Each number is 500 + 50 x the weight over the matrix's rms, rounded and kept within 0 to 999. Layers, rows and columns count from 0. Numbers have three digits each.

# q: layer 12 attention query, 128x128, rms 0.0731, rows 0-63, columns 0-63
# k: layer 12 attention key, 128x128, rms 0.0652, rows 0-63, columns 0-63
# v: layer 12 attention value, 128x128, rms 0.0408, rows 0-35, columns 0-63
# o: layer 12 attention output (transposed), 128x128, rms 0.0765, rows 0-35, columns 0-63
q0:472578536506497547572447503458524477470551531499495523528508474600446504456460459501494493501490464512502495494527484538511493607504399503527581508519461488515418447555466468519544515560537425
k0:430521552490472512513514501432450518544485545477503477495593525494478458542477510461410548444415447569472450454592552477489442618551477552448555457534511604555505525473507532535522557533515450
q1:470523473480490518528430477505568529506466512529453525436454483425497483468412547529518442549519424491491525555417554557499558499554570490553491548516386490531592522598529488461470468392473496
k1:439494444578447507505481502446498546468475551561520433465449477434545486539449498553518501500465474543491531475486533550447542481558463509481499534458469480508511587548544492472509517441466474
q2:505445415573411540437565531516471444521512488481499438510555524459495495515566445465535514414493547575473458591564471539496433523510502553465493441413496470499435466459540451429494586593581498
k2:534549462449463504542545496524540482465471514459478519536570503573448540448516503431510463594552518445450485565509449495545551442463571521513494493473490490495482460491522506498506554466547487
q3:511648484409523532474504524454488511496520451502494501498547537600418502528535542497504406517484491463428404547542516485462561491532448530459522412460526526453512510503535569501549529531516520
k3:481542501515488564456541493527448563482604451509502457542534520557452501524561532513536406432456512496445438464574547431516567505553471512489464459475557596486526532431527515494530511508535479
q4:584510481546500520443425534475507448535504524592506555487525512516465458510497514475411437472523495527541464434493572522437444504468392488527477479516480474544524623547574597382472562434519524
k4:492499541522537570481443475381485471507534536475448591468524526570417514513484525479452405496570533547478511511504504505414322509511470456575512500558423481494510610549556558363442484488520529
q5:612483567487511431517483536481455572485489496570497477530490592542516573468483471519420549456476522497564466445502385426481462537461492514448515567508536487522458559462465540602571428423476523
k5:585451530548563495543436528545502453514591461538472513526524528621507577449580474509431495523519418493513494490504479444527437547444539551449524512586497452494480519503463573474575453498432504
q6:520464473462437493578443480468464476499568480582445504439406511527522514465462503480549494508477480462450577525491464542577530501502448563524521491474414514435586520577536591576549419466466452
k6:497476521518474506465479544515444469533479476564458499485496461482575488555441530517435495389466442496543571486519554496500532476491440485495512507456533491472482559511493589464528517534448485
q7:549537514503476457491465504507467526412446508553568504545420455489464467461357396473489593555522545503509583458488477493484533522490412515557541511566494523432507508580480538427496484501484496
k7:531446491504507592408529557527491463517438532508506443462453518452520477525471478497493540452459492513524566488480537519465497546558411491519553482500472528524460542535472494469452496545465448
q8:483563415520491453555514493511484494380434517523479504518527516453558434491469510424527547575544483495474480523503599492442514540501506439540512494511436595514503511554520474520477417526513503
k8:538522461498499474472571446565466482459489535521476438433530466464501439523541470428492557450531459552562482497520537428471624460500428423458492404558491541511516497553468540553530470432484540
q9:546473517509493506568485560512396551515520512557463504550462457524500497545377419494432484470475508487485468578459531496513492464485541476515537415509448545518532518471586499486570480493479488
k9:551463553508530476516437544511451537559485529534538501555469475496484443450469520546469469472508435513486520599416537461488590491561450499470485437455440498555516472530582502479537506514454482
q10:531494404483506464464536474559525548473451495501459529559546506406537425375513498463576476459508497429547477512535489501439471462537517447552458478462563515523509456451555493539474501482435575
k10:518469421437534510416590483564459460461512486543452450527458401383565482443558509475569513483529533513522555518588467523469513457520530477596445425462540449423501486536521536510479449443481531
q11:413515470524474447525478480515527522519515572444489471462487451524496488439482527513539515526552504441462550520509535525496560486509515487542456490472542427467564483512437425542523501543442516
k11:447411439467419489464506522542473504500474571499466427452473484437547490491512490527540555483465522490487464504503544588428558501452491498495442503460530498489606496481472430542480532518488550
q12:590506530474600407608470515565450500522535532565462484400494497565498578571424524493471589454527436495584527467463483487530548456546490458493491473457480568541470502556485545462484480570505483
k12:492494494449577454622519558446494430539441581497429438412511497457502474626510512590473591456494417514514570530531533561570528455515455498441467528447428501500456582477446574486482456539534473
q13:412499554479524461585483492506395527497520540523464538488481462509527552534499498498414553463500385521604500425415452475565510494544509540488545519563489563541514441489521467516507544479532451
k13:484543568518564450641401503491459591457527528467482538489465516558517498578463575535488541453443406468515543478433511452634531462554500474495488546586437526589535435520515478534521524570476427
q14:481547493488557526499448519591538510547534471496604516522453481535509551440449546550574583563494479428480537456444537504518536457500455482559515410457518511499496478536549481457513513512471515
k14:472453486461496554398514426508480557547375451468551506565449512464512475551465555603576530460465440522417528541474487600531462498503480506520479422529481566558516563483515446500529418473458473
q15:568487563514525546449452476586541518542439516482502492482503544498547468530429532495472535505529497475500469527496485470605439495574500567465521434471479481503506505499539571577572447475470491
k15:556519512462483513536491538492531525416428387577489507523456518449495517529413488498479506659530484469469493525523484442574495481450517442519500509521542504523555497477509505515576403522478456
q16:438425482504529519528496557535539525579510498421502522513507476489481542462454431585488432583530480472401520467543482558487429531462443576549479450440528539436534465539478445521454503490549559
k16:493491530420366418521474517420527481482491534361517539577488554453470456533521509543508466553447538490436481412500485558564532535459483523578542402484573511484518516497526501561520433550544469
q17:479519512507451488490514474521524505510509457480455553515448501498461450471475502406467486533539443490488521436535537494493528564548509491576495587539555540540572529489420519510486553453570528
k17:489500479523471510404531515492475459522495496514497458480473519489554499514491536463487535432441462527498538471466514487470454569541523458593521539504486456497491516516458387510457489507442511
q18:456404486503489515458480493459468548534519505496516495516444511457497431483489458553524512513504468471445560527488486500491485462526444558609495497511503480463504547521475575514478463475523554
k18:489411514391483445512500469532509444508570450404453494483440513523591461451521482507565506594521511448543550515501482479546501400507508549649455407462592460501545631540519561514485514469441527
q19:483548517461425560477494502462514479417457444516514514403448514461495456526485473527517478476516450501474505579487560541572562536445504458551513530501459536498512496574475544481410484507443432
k19:511561491526458543470528503480482527445453516571488521392482475432490481529450486447470484440520493579461482513470562575446500531497431479470497493456508573454488565524477507459513492475489532
q20:571545589515547554542488543503488424518499616530511532515522514555507447479452498585482502528567585470502490535472469462533503508522531493537535459502557451464425514525482521491522461522451498
k20:455461487504502487546517540446501497570473438598501391408466478487504455550489449538461558483510500550516516472549545512488481571489473550508525469443495514528498534476545532500513490483498493
q21:435464540466573561469558404483421461514434471524447512528554447419528438466461455476553477495457523501582490471537469403503461493583448582512403483521530462479490493456447515559573508492477472
k21:511571531440553534559475362539503448489498493485473582579469436497503511378506538443543542590450513407552504461478465436596510528481485520531531507582551429468543492482468526577470527494522514
q22:433465415450542518496534501520510470481503491519505580506530402485564471448496501490550490463477474506501515446561470458517452460511415488476455455505497520501574521505512579515500513586502474
k22:440578478479530530394541482490445485493512516454466589537500465505528409427566519440512421469499483426519582456546422429555480435467509524558496525462513497453527500486464501477530419585523477
q23:482461539539461500556570484539473446515487549547518517494554446529482487504522495496438575437568461524539524431512492432432522529506480469565555575514519487500468509477470479466506513482525446
k23:439486527497600479578505496482522519504460517573446515507522510519596512455535469469474555440526466559538568493444448491468447555462451562545548590548393492595433516516538436540503471513468499
q24:479454504493485491486466492507484519450508470475486501471455506467527464513519470485448597475541593489525509470497526465538526489490529559492442551489577443471509492439539531485520563527456467
k24:501526508472505564515455475543512502457466500499498505435502506567523460511494546542473471565477526441474535573440493542526485521511506524545572598536492387466559434539500533445497587508459552
q25:476515538506487508424475556417425477514530466439484428474456452463459504548593499508567515466477550510554486521490500452529534466526450466534480455575537575565468483494553478492505519563570588
k25:483547557473625475501579475465482611480567539435513489497519505542543558547546511456554390466497526439529516570504514511495588495511550504589430526557535494567466477485541448442460539470555521
q26:452516503418505476465469398553624515547515455517533470552503582522544414458464490524550526518489555499459472458526449553437440512541482572480548507481561441468488562436401475490533488534462472
k26:521515484457467575450465481596555480464471368554517432564504535552574513448568475501508559529474603463504438377480507479505407476548472548511575469539590466422540531423427500550469524526515445
q27:504511454464504454533529455453521494472597455481459526500461525544440558571489457490555442457518520475524508549524434514507492488466482436377488491471494520479516447501509471448488442589465472
k27:479514428504498464477528566546525517575514501567491533464481509405412570559457555512430469376475563536525508565443499505437497482508418468448463495435517575513443465514473560477455531552570497
q28:495482572522467465468456539519475541525580533484553467625541550465491518540533460523461618549489507527445507504505520461514465540418442486541517496539426471487417529515461459562548492466585466
k28:557478548468454491498497505503495555492563510447506514550505523543481543526526460495487582526449468495477404512513483523515444543450456518517493455566418548521450474483553588572490536494524503
q29:574485520589501504501482574548472582554523524521507480468452507529504533545443502475426574530506412516503618498476581492570521504510459507537518555422427522451441508601483591383536523513458504
k29:532453447486444442500410550478489471471439468437405544473461555543430525503419507540507548632529405462514504555493535530584490519457485515541554557417392500491557555618528540477486492505512485
q30:475553555510449563478516511494496532537471467511537516469490531472482434492460474498426461495565491506454483502554472517501489476502552476609532532512576456534499485535540416482524525442457530
k30:483586531498424525482439505537497592483389506443605574479560525478513478476472447512460479496532501513447421476476541542506511543524509516526540513494535518613483522536518473507505541418426574
q31:520447455560519499379535482509598535539484439465518532556476486457487583452539528512560517455502487497510550418504511481475450393441497490486453586444381504516543490480512457472476461517544461
k31:462523456513526479390505476548557487463513467525520580574557482440526578484499506469513428528506501491484609532476439528452478446484578482529552590486432538467488515495483522486523409526539453
v0:546545509532505442481546518473455462457574439582490409531499468423604451542491504568444432489543430521516529519476437489480514495497498501553523372509501444501541619512531510485532539433568450
o0:402480516447466536530434442572565497567556441493505496487456468513428497424561471468551530471538476565464490455497475515461527473526548526503520481516508517429477431513480400432512525515447480
v1:454552509579500468497498484484567566520487466494534493559499577455531489484493457541555531454548512531534494480458463594483460522500535542472456485531540529444482512467472509433440548493518497
o1:536446523437510505471500510530514513464564550515473530505443493500450503455487530490504496507526486520498461510492529491513545497441510507509474524526463448530512553546501554493509473556500409
v2:464533444511475595570452480472487421470471536468468533447527473416511508455540536503617455497450500587560515524549543505501489521554509533471489505468498518443566558473418503463477497526529524
o2:531417505564548383522545492500492448524487452432532499546496501494478458543542574485505472471509534547447448467516511419507464485498532513540591475517538525519466460586516522538522506451420520
v3:527467483463493450505480545472494493528590482497547487557568610553511479499483524498430391497432436511506468499502441514478488456477466510456509549497515539491447465506431499489422541549558363
o3:475546501521516570534521449492460487532410549542438541472491425417512518519467536483595495420538514455508531524591508483436501504487561459454486479484438500498491532566577518518479445595463570
v4:501485499432478406492451559479557488464484455491555451554440576498467463506451489451520532515526563495540508608489513498442512516480525531498408517500485459464526503531434518552581610596511547
o4:447503512552542544469541508484462521515511519492484456535569560535518500496492502506524490504501540500564428417544478517583466545457501444517458473493578461490548483525505561483475429501514448
v5:469504572408463453488542446406578402427551461430527499484587552469509486490547470468528513523568489495444474494557485437560498491512599520438413467429482493462490486446444492527444529539526500
o5:530558477571476459453532514530467517493453524551575451526417477475523489490484489544559566574537552573580608498408424501477434514447435407542519505450534531436491459471482544564564513488475485
v6:465562507516467471510524579514542520459440444587368435514514538422504532503489503471468497455456536566436478484534599468572473453498459475509517541523481489478503511480543492436438501460559530
o6:557387502584514511484516388524432457540515405457593518501503548555518519460538525524429510480520439501546454578504496535408499456502537513513513535464530553529486516564527459475493488530479450
v7:507490597449450465496518450493477617479475496507461524478491485550532559526413538448474539502511520478519522456439486461480559456558494479465506520416543465462517479452531543375417574438483564
o7:573495436586525469527586579466635489514569512549520495507550510464459483583580478490499504447451482477394508544556538477459477453513487471521480481525438464434438526523505439608566466530583418
v8:483567502520531421527543492485506419535562504565462488507457404430558489488493472454458455483507519488481575419480558505466587492564509474479467552432536516461471479555495427435453557505492499
o8:521498563495495538507469449544520470491455432515547472519541508501510556492532472423539462522492547529507528501536389484473513481489511455530522477604432523450547438526502558477464555531503536
v9:575502472509514443494524450435486521466511459451450499477540448469449523520585541459445477494541485432508532560557558518517513560575529346527418494514582499373545535469470516492630478509493370
o9:424538564532518524461455540550504506485518477514533510527451543515472528512442488534467529567478585580499508453513443508491503497399518517511494472539477498558465426507511550502458526457514548
v10:440575468484475487449493489482489491503491512496556487506476563526450515484506484565517497488480461497443437452483431527518492576385487527561481416480371507410529467496472580601537502429512496
o10:488445515489426569515501510519465531516472570565450490518453437538506498497554493478544541472503488530553458508422537502573450471489582474457475514500557527560520538479508435427429504511542543
v11:498453493460459494443448492487458425627487523455458417472503528530469485479415525452581442511407554546567499483484460543445527492377479483568539504445458503502547411535537531508592436551541588
o11:471502524477560439570553524505434542468484526483526516484499468517516515479507461423538462380546460516494484511491555442552541559516470520448436485485529502565518472519420552418425491484529550
v12:545519539448490603434554500489479449433615512522437420462500550506490567523529449479406462551584563530487506528591551497514473534523437510393521480454521480502535384505487482542494553456445468
o12:419538440498481441503533504496500471507428488475531549456546450549485492492484469452479544578503406442549488464474513495465477397478530459553532508540520488536426557473551519531537498525491510
v13:542574481558412494416580520520498513541466565491488442429478513382501615550519495468468458505533470466496535575512498481447531647577475507511465578515540530491403508578418562391499599450495476
o13:486507503484511555491469480539538460482465491551508539581476496485481451546476495500512519400437508508543444488518447516581492400404533496453510443523502511497534497488488492555461470506527517
v14:591537505481485471513478491493510505494525492543526433471436456471482486515511496540510528480466588624560483413500566493483538477528438535556532545591495466610546415475558543467563456468540518
o14:463481490472503519500460522507509525509511429496472563529573542431511534473483479516494511519466419382489467560474498485519543542489461538480448469442535474493493510476377475479483514518465513
v15:498500491550483463518510555503434518541490546512524461471488571411470519481440463541521430482436446475405515499615591501499466512399528505603485448584390430503507493496508452466484540454520427
o15:511479502406525521524470449523539499514515529556509539478476475555490539467492534535488502483561406515592472472462468482523444534614489467435491464497520554464538487463478484464432517533442580
v16:522476491502522409567477528506485517496558445465531558488500450514476508466435451600520519472415520486597499487601590476538446478452498496487450470513529531561457534411525538467527479493469553
o16:477445453456505482471565536440549529476493476540481473480486598501518455485500537466556509518548511464499507475436509487448568502601489507517511502519510435543544530484470443489489501474496461
v17:422494506471540549492528537509569464520547438481403540540531512512513415507492545498457438512488409483500462517457545558576489445457496572530452545469509528427456484426549598519538524495517482
o17:570495588491468496468488499541460545461469585501593437518445517483472534435507460510540558480521574510546571529539508445464567541512496490531499484556461567531514492489438507483464503527489536
v18:547547602473459463499484483498494612497492462505510375551583466530508488475542495478515461519441510472593538533487543462407444519453460572481476516446473568565601541473558543574432569536608530
o18:377507465537505519471557434499457466544492523495500565504497517504495506418456546463482510434562447570486461525559524550533508430467519484504557520534529476470504474578422492511500420593525488
v19:539456493502558501471461562531421521479562564495517467438493485490501583581501535467445547466497475430393398597492522565450508464506485583504594547414468539599516473563535499514465496515508489
o19:428534549497506522507520423461522481482504485455443474470544461542582479516453475532473528521444488517565485522513540463405544500520473511445509505501490523538581519521508441538521438523562518
v20:481451513540504420511483485415465499518505448483501459446486554508475505461522506496526526524500450437518548477510540536384487512473460498542466490452491514577545594490468477540442603455478556
o20:480553512444517513456545532503505526520480572521462472480508456517550556461456452525459565507564522509503481522480462510535490473509536502492534574509486462455484472518504473514531459530515434
v21:442595465369463533502484474450476546402467510491568442497466457494382564443464441520537461481462511500444507481576502445534478455532433444572537512476450434464432558559469464422505477459415531
o21:514415510612513491540508508486488482474499398521501521442567543479506508448574572476492401585512455513490551565423470578516546521518472517460495528501519557465500573444492466499486476442459487
v22:469415456495481500540522489536575527480425464462469544490519566456531524492493545485467462503503434450396535538489486473518482473425548518541460480455541554490495482482464416525482504522500487
o22:506551491535615460544520492525427418473470460551482472538434458505490503513542473501502521468471501541556490507542481531434440478482503493434496493554464529560478479547524547517506485481493457
v23:463527460461476578515470468504522556548505522505531491509529505426538474412415497456453497556544471488483481537487617512494559449616481449496447462496520465524436452456522600466484554534533532
o23:584511531514514435492539471569531478470540535441536467463515551497442530498523535542492416405437502529487504557530478525560615424481548508500571528496512452543493466520485428461516457513469523
v24:571528399475515462476536412493459550537424556494485521450497523478479468458471457471481529486585419490558588599515430428450536544408466482454528479517434492519491507453490538596511583497493493
o24:393500507479496523498482568467527490487576545538524581508463473490526545498483538464546471478474604502515434446523538518599500540431502512447452516582583497533554427527529476396495446543518515
v25:513422491406504521503465370480448449546558506460448588400442480534474512491576474518492485443552559560532494476490475566617491486509537485461437502475558490451444552448496467509547575459509473
o25:582489502550463454433510553483521473455451521435548424503503482509594437495480494514565515506515530474498542481498503457439534480481504434513423519457505504566502419510480562540493480496571504
v26:474440466459472584443451486450438493456448474469546450465462546569501472482506487538536531526446507509464540405448481460535506565490441500553435513589474455561555561508473461516448458440536561
o26:560412446533446424499509545491548510497534413508455538503493496439467498483519505477593520510548515511468477506527468516450491461566515487529554490447505527446433494426470429495517531553515451
v27:494492453466431489469477440517543554502545518517505502421492517522611503516394444545524507428507506493423412422501489465571474530434527555493447468474391560554485508469503481588479514416559488
o27:508454503469512502513497501490531471439511533428497498508421475462439530489590470531556537469540478574564507498464501469486417502559530495470492519494559476472521523478446517410531609552554580
v28:490561489505491510527518541612507586443423487621422552517490542462547532499471400561518444557423518537473474474517633440433494530513476491520467512492490497494431533497508431450553453534512503
o28:530407501514473468516485521536449442500488428415576440540575553536428543470534506433455497474498395510525511525491510546534477513562517543511533505507416542531570551459472527439461487532471508
v29:487605500472486499444415424537509442484530561508527451536476435512570548611501408433507478498522524578524528479479477568496540560582494480506512422481567518566461521544436544522580483502414480
o29:430492569483520527513503568539537535568500472440530436462534450556452501472516544554451480498505504511489445490401444433427524466459508519489515481480448565407586512505525467455510575469559582
v30:485571499460442479567451425513459494525477501561505503519554537518562537523499462510446540527556498510498452451590551501425542502430495512542513426514580577500582512445544538546637490399485419
o30:452424525510564559475476547495558515479468490444554465486543510606491506509478448547398526489465456558521517505444507463515496468533535423482492517513473502550509510516509480379511530463502496
v31:555445484476497463526482456535490407482530553481516586534509507575453495468487526531535493511484474567490502558531472462545520447532634459497461536515524474407458551445441512531551468567527428
o31:475454493587465465479498496424481526518481574438513483491470507438495441576498480470529527441506518536482508485467492511464439599482427506491461474442477508515505465525572524496510519446454490
q32:544490501473509483549457462491524475475456556522459522501452482549462510490475484499455533514515524479481511500479472423508500471559490505501505499505535471494506460483516516469506520485524519
k32:539498469538522515574521508437492522472483439499422505516500530547504535524502474521503490514467466487479518512494486465480435555521493507476507474440481477476487527500551499502486489550510475
q33:452515430521482515434473478477473523544515420552463502493524535499508463492571562504489488473455534539506556563541543491555454466474483535464477479467507525469507464454553506447519484508533484
k33:485457483476508532566451493538482517477533477495536524484531547505502487482522522550558487530531491500536531519513469519558486516464509513513514491544483452441570398520435487473529506475471489
q34:511518457524485567499542487469516526522515467513503491463479491408485574478458541538565490467471493469476430512548554480534466457469499543489421455524453509502496539536478497511512508469490457
k34:496511544503460488545519479523539512534544407450532464486522515574490426488466494531529461512482452437482474560560586553426558506434478471501546495565479468423476472518502484482557494488395530
q35:494563502474501498508524501502449491507514432500468529483525508531479523565466501488459537482535448500554498493517506510534518480497545517544449474522480509500462522544445519501504517549520520
k35:530486421493476518427488546473431476564512460474479515562537485480457481565477526488423479534508515621473516477471495553556536497508498461541467510497507532531531534476461478539510514559477522
q36:479579483501528530460510510469465414525531514474474481517532528548491451550531584486549498450469461502541457531530524468546537492441501476472530499502496498477528531462451506474473520546532527
k36:484452571469483428437437491512546532496531469547542502555478479590473455463481515457507532478541446516584535480436550509542530529468459434452524457438463441499535499409426532499555479492483556
q37:552438551521568477509409481462465529527474596518508480524499460517503569478498477508445554462522471508493517518488522475481493492528456525508541528486555456477474485458543470505512445494484531
k37:498520494525521478532482433536543460461486476540455503484495565499494474486439521561515483453562478475498440476570480512539503481498560584434531473539523484457481543503481528471487495476472492
q38:475432402492483515475503472533511487482456471522470497500480511506415472498498519519532521498474476500486483496558525502548521520467549499499475541522457542490499517552488503510546482523537472
k38:508487496524541495455501476478487485509525501527506478523537517546546510555476510513493469526508498550505505501519523535480536499460522480497524454580484503443528457500523533538505491462449526
q39:478569541480485510586499522515519493458537467437445530540458474521444500501500496471453491520523521468491495470451469521468536493526520489461488524513492564554469488556479456509425498492554499
k39:479474519423546510452499522394487500560496537486492449598507537474521543586473509507478483471467527495526547524484492471461539501549444479521515508465524543589506579459555490554469454509546528
q40:512482576512497406496501476495491508538500534514475478474485476544466505575485453479445536474513412525512586511496458499516579509530436478481538513470520485521415522448545477557569512523442493
k40:472524479522516507477528482525451495456478520515426520487490490484516579498529478509476539510530519565487471513567478509495495471491546519501488489492496558543566560530537495491497521479476469
q41:474493503516468454511507507522486529524493448496513499491523485472545514477491513537538507465485503523499480452553495523525459536496471549501431537478480499475438508513487460505522544569484481
k41:496501460454508492513506559523475474474573439484515492496513483479490461523478539482468510584525568530492480537523552524550447522446495497524435502504497517463519502521490580544513493510486488
q42:510440466532491494516493489505454540537494453529514508450494466480520502521548483549538549497502499542512483499564549458500468483513522563522449456450507475509507463534500522468545549480529543
k42:528487465481516534491457546543443508488519478502525520518504488600507442459477519500478499541493507502502446523517530548533524487461495527516524472550495468478518481497469486463511508451530541
q43:550534504510519525489534505469496480492497524535507487475481487502486485486482515454491484529510437487501499541463492545476540511508513421469527514504508507501499480495505540499515500473482498
k43:465519481524516504483541476439520530475487478489525514451471509501488480506487476508509526473591497500535478507502581430455501463490497482463529541486489479514507553494511470484469509542549534
q44:443548496481447520471541570453457505504504492492479470513532475475478498528535526507551494462521528515542534511543476496503478516457479537461507509477510506484467550499471507511497574546519457
k44:506481463470460442475460572518460478485513518531507464540507453549541503458475534469475524536507521513551530546494517535529521505453499495467506476495440520509611535510479555460511489533501513
q45:532518531453495485559474523520467447459493555482464552506515497524482524510436519474463558544553488528532469517539524527466504504436481471517512517509514532498526475479515513519452480434474531
k45:482488520507497488502534497467511520502437462552482459508515513493478516493503458540520512459486470455502516508441484480432500510487437498480456488506511474498498517515525460510498519542523517
q46:523450544524502512508463503500497520483527547504473479502454475528501516468463510469483555524516465477526508495493472468466576470526487463516551508539491548506521496486540503521506482461494472
k46:501507543582520486506532507471512484465519544522434498470489509488508549512496458516545504452492536491500484473521529465473493526550518533503472474542541498556434568518532495472507516525528499
q47:544507436508498523503546482493501516489545447531487488481486548445499500458507542517608498475477544491452434506527548521467448503446580506456493518483474533550511515513494497487509522523520493
k47:510501516479503481494518512523516520542561482498599510493487535513523417578477496499516488538510487457530488567515521485499532475416450476519513501527463524442511471508482531457521490459484487
q48:550534511518490480516496478521517498444482488480451542416493469487463532510472462511402494483534495523547489543499471558510528544546505523520533496483515510517475507441542530482504522490427482
k48:460512507499539534476519525456494488560450506533436518474524447476500546518508452513533494423475519494513489512538554438502503476505528530466507540418517532530490543546548487468448547549528441
q49:497548531466536464482490467494516492449447532476535561446520427494507525446501464527434505495517499562531528481493429497442451471527459539506553500458517468493482505507517553516457490526476516
k49:541513450480542534541543517492500422483435529451445576438540470455468540448449499532514436476487501438506461475510498520476495534570526519469424510424436553518506499547511513522411486509569443
q50:523478519516541476537464483496474466439484595502483505492479504534526524515483447478466532484505494495525511542440475482454540477479465463512542529513523489536531509495536571502499469483464520
k50:560515515533521508469503496483553499469444492507458548423418512475473529477496499508539490493481474426495498508484470498441435515499507517419476522482517518493471512462519490473431497523547500
q51:491523485469495522525493494506525508512490429531493473526521520520558517550535509491555441447498517505435523554511497507544500514462549509482495507450433496429484512527474547486492489540517446
k51:508514525455519491491530568465502501542435455474519510513465501503463475514508446497492527515468513521514492505503505500538531493494541502468552491549520481477542453516534514490524431448478494
q52:449452454466493558515500527511545481500505496487538442541508492534438487464549544535519433521475527439476501529528502437501428475487508564482487493518484477477512493446489466606460506525542479
k52:450528504487440458565471513495557500491543516494557453507488514638513520500541468487489480507485424471488505526507499528553534533497521532473513512475437450442507461507522523563463509485502529
q53:536512568515546513542480469475478444448525565507464496536483500525465505478517540512500520516489484527518518514506494520533551501557497499484508490579489521514530487499512514472439520475514518
k53:484503535549498494523504523476549473491479483540464490503461515491485534499535484532510471444521509462514480504523509475491515543507530535468553541465465481521461519470508434461447549501499541
q54:557518502578513542400544466480477496468495551465502488481480474476476483436520467438489541479525492554522491581491513513464519436542455475540515473509509557525509470395539543480531523442487490
k54:531452497569465497504510521517495566442511528509473508469489552506476466470515470504539465466593460483541515463511517492495483484464486542562486498542532515529508537529460516475538549501578461
q55:485531490502496512493527518479420488556489509489536424586494499499502396529547532507522550512541511502483537498498529490532526519515532506514468527510524447531467514490416479533519513574535440
k55:479522474487495508488491462528449505495536490490540480533499516560520481501503494443467564530526504539533516493479524520587536484484471515556525472540490504468564501484432551557547498458505566
q56:470455464522475468514452515529478504571516504538567455543560455431577484496503497497511503486457482575487533513462533512493500517511502482475471469490502454434464503442447435451450518507478501
k56:493503503467488494504473473560513513480537492482576511498501492534478450454509468454488531531522522518511517475526470481557476460531535513500493474488510504465528414508496525487516514436477514
q57:482493533502508479500444518499478516494481527539482503515492531525529488537518427486409565499534529564523510451481415480484513501530479524492502487510544451494466460520504505482488463478509551
k57:534525446515517558469511501456473488437483515513427547522529572446520504473474528460493460493455524506534551460540426529577447474541548492532564504504496503545512489507506485488539441560565475
q58:498545444472477539463568494486526439491504406524445497472450521477465474600504533514530445485484452479524474536501515525548488492463517445496476517488426504449505546569482467500518531558484479
k58:531467516488494446452449546432483495539482409486504533432510498479480481570505476478465552488483484549519527482430553475565511538496506467476500518526492497520541486502515530532480496488440563
q59:467483512494499502500502541562512541598495444445548467588519514479547442483465485557535475537499522447435558448472520527482489509392496501479406509486478468463427471497473464523548508558539477
k59:477532474464482512461482524578439538540492496497580486534481500497536475459494455489516554558470547563463467490495459515512534514510481455542415506556497486467513474508528499464531480492498487
q60:466501500504506529513494560529485522535510453514492454444538553519522472549515473545452436430458527509514524457500523486518490551454498541526455485500496493499444471566465491504500488518526534
k60:521474522429512540505440522527483449478521529519527491529502503478470491514468500461497514534507482494452514457533505505575509463484513527475548467483527514508565453508521497503512494466483527
q61:507475515493452457524516516486501511541463501481508562539446550492509492479471554519533510448526502530511498496496510460531516533523517519466434465467562512534443439546462460490450488473465521
k61:471478493442496492542495492553491487512568484498534462547456564518518510512432530510470453514507501592518563486474502469480497490539432474585520528463497500465510507449467562537557439547478526
q62:471558503507480514489537506532533542441539445489496521517512487474503424559491508490552401538467473486476465501479489543512492516416556457521488501500450575496488489566419538491501483535516467
k62:505505537416509467434470601460491535621487519487589492547529459435538482575499462465537537529495532576474543520471494531494531516498472449534432490499532501568513528486524521570457498581462524
q63:505514466481461482460519519538533516528505446513527474570502531469490473502474519502530480526495499486461445499480515493523505527448549479484452515477486529433497499528468485474550522518490501
k63:500529458447495508437438516469474523544513458469584487499488483489517477543547473452465479532510492523474504542490508506533509473487502464537495466549527476425538503515508528560541511480459493
v32:549518536505451430450563536473485497501524517554551515506465537518455502489474462491491560523516451464543512604511477519465486575500433537539467453467506416585486455517474473452544493509521434
o32:437481475490516548574459496527466499480524490455515500447501505515536502502540553474456487443439536619495475456495479494525534493548516495485524517483525583464501459491553508534450509484458494
v33:449501468519555447479486460474472472589583507472478470483502458427491507558545623402530558440451539473433472454527558458475492495520516479461466484458602498548493517598493503519426514483525468
o33:581486479455439541567455521458516527447500459561494506486554458541461456461482465536466496435505533490522542550452539513539492513569564544496491488532499530528514507345500515495524501529503542
v34:593519445555529521441536482475491481500510554463509485543559486497498500482514554528529481503441579444499534513564543528504529457507588541519538472479499470444463504494478498513435425517495546
o34:518510539473443515492505539474476479513537497510475461539506488532544511558518507503518503481505432454543495490474506493485525539540583442489498497500467520531482515430497507471544485560530524
v35:480467477522534596530490476476469482436515498447485519559591474561529448421512438602499553513481491499518453550508539453469447428506457500508513485466423462444538531549447440453450452489562443
o35:462487503481482471494502518521504445576432585524521535550439495509488497562490530450555496517546527469526497592547535588472474536486548506484487526552498471547451499508512510534519488585468539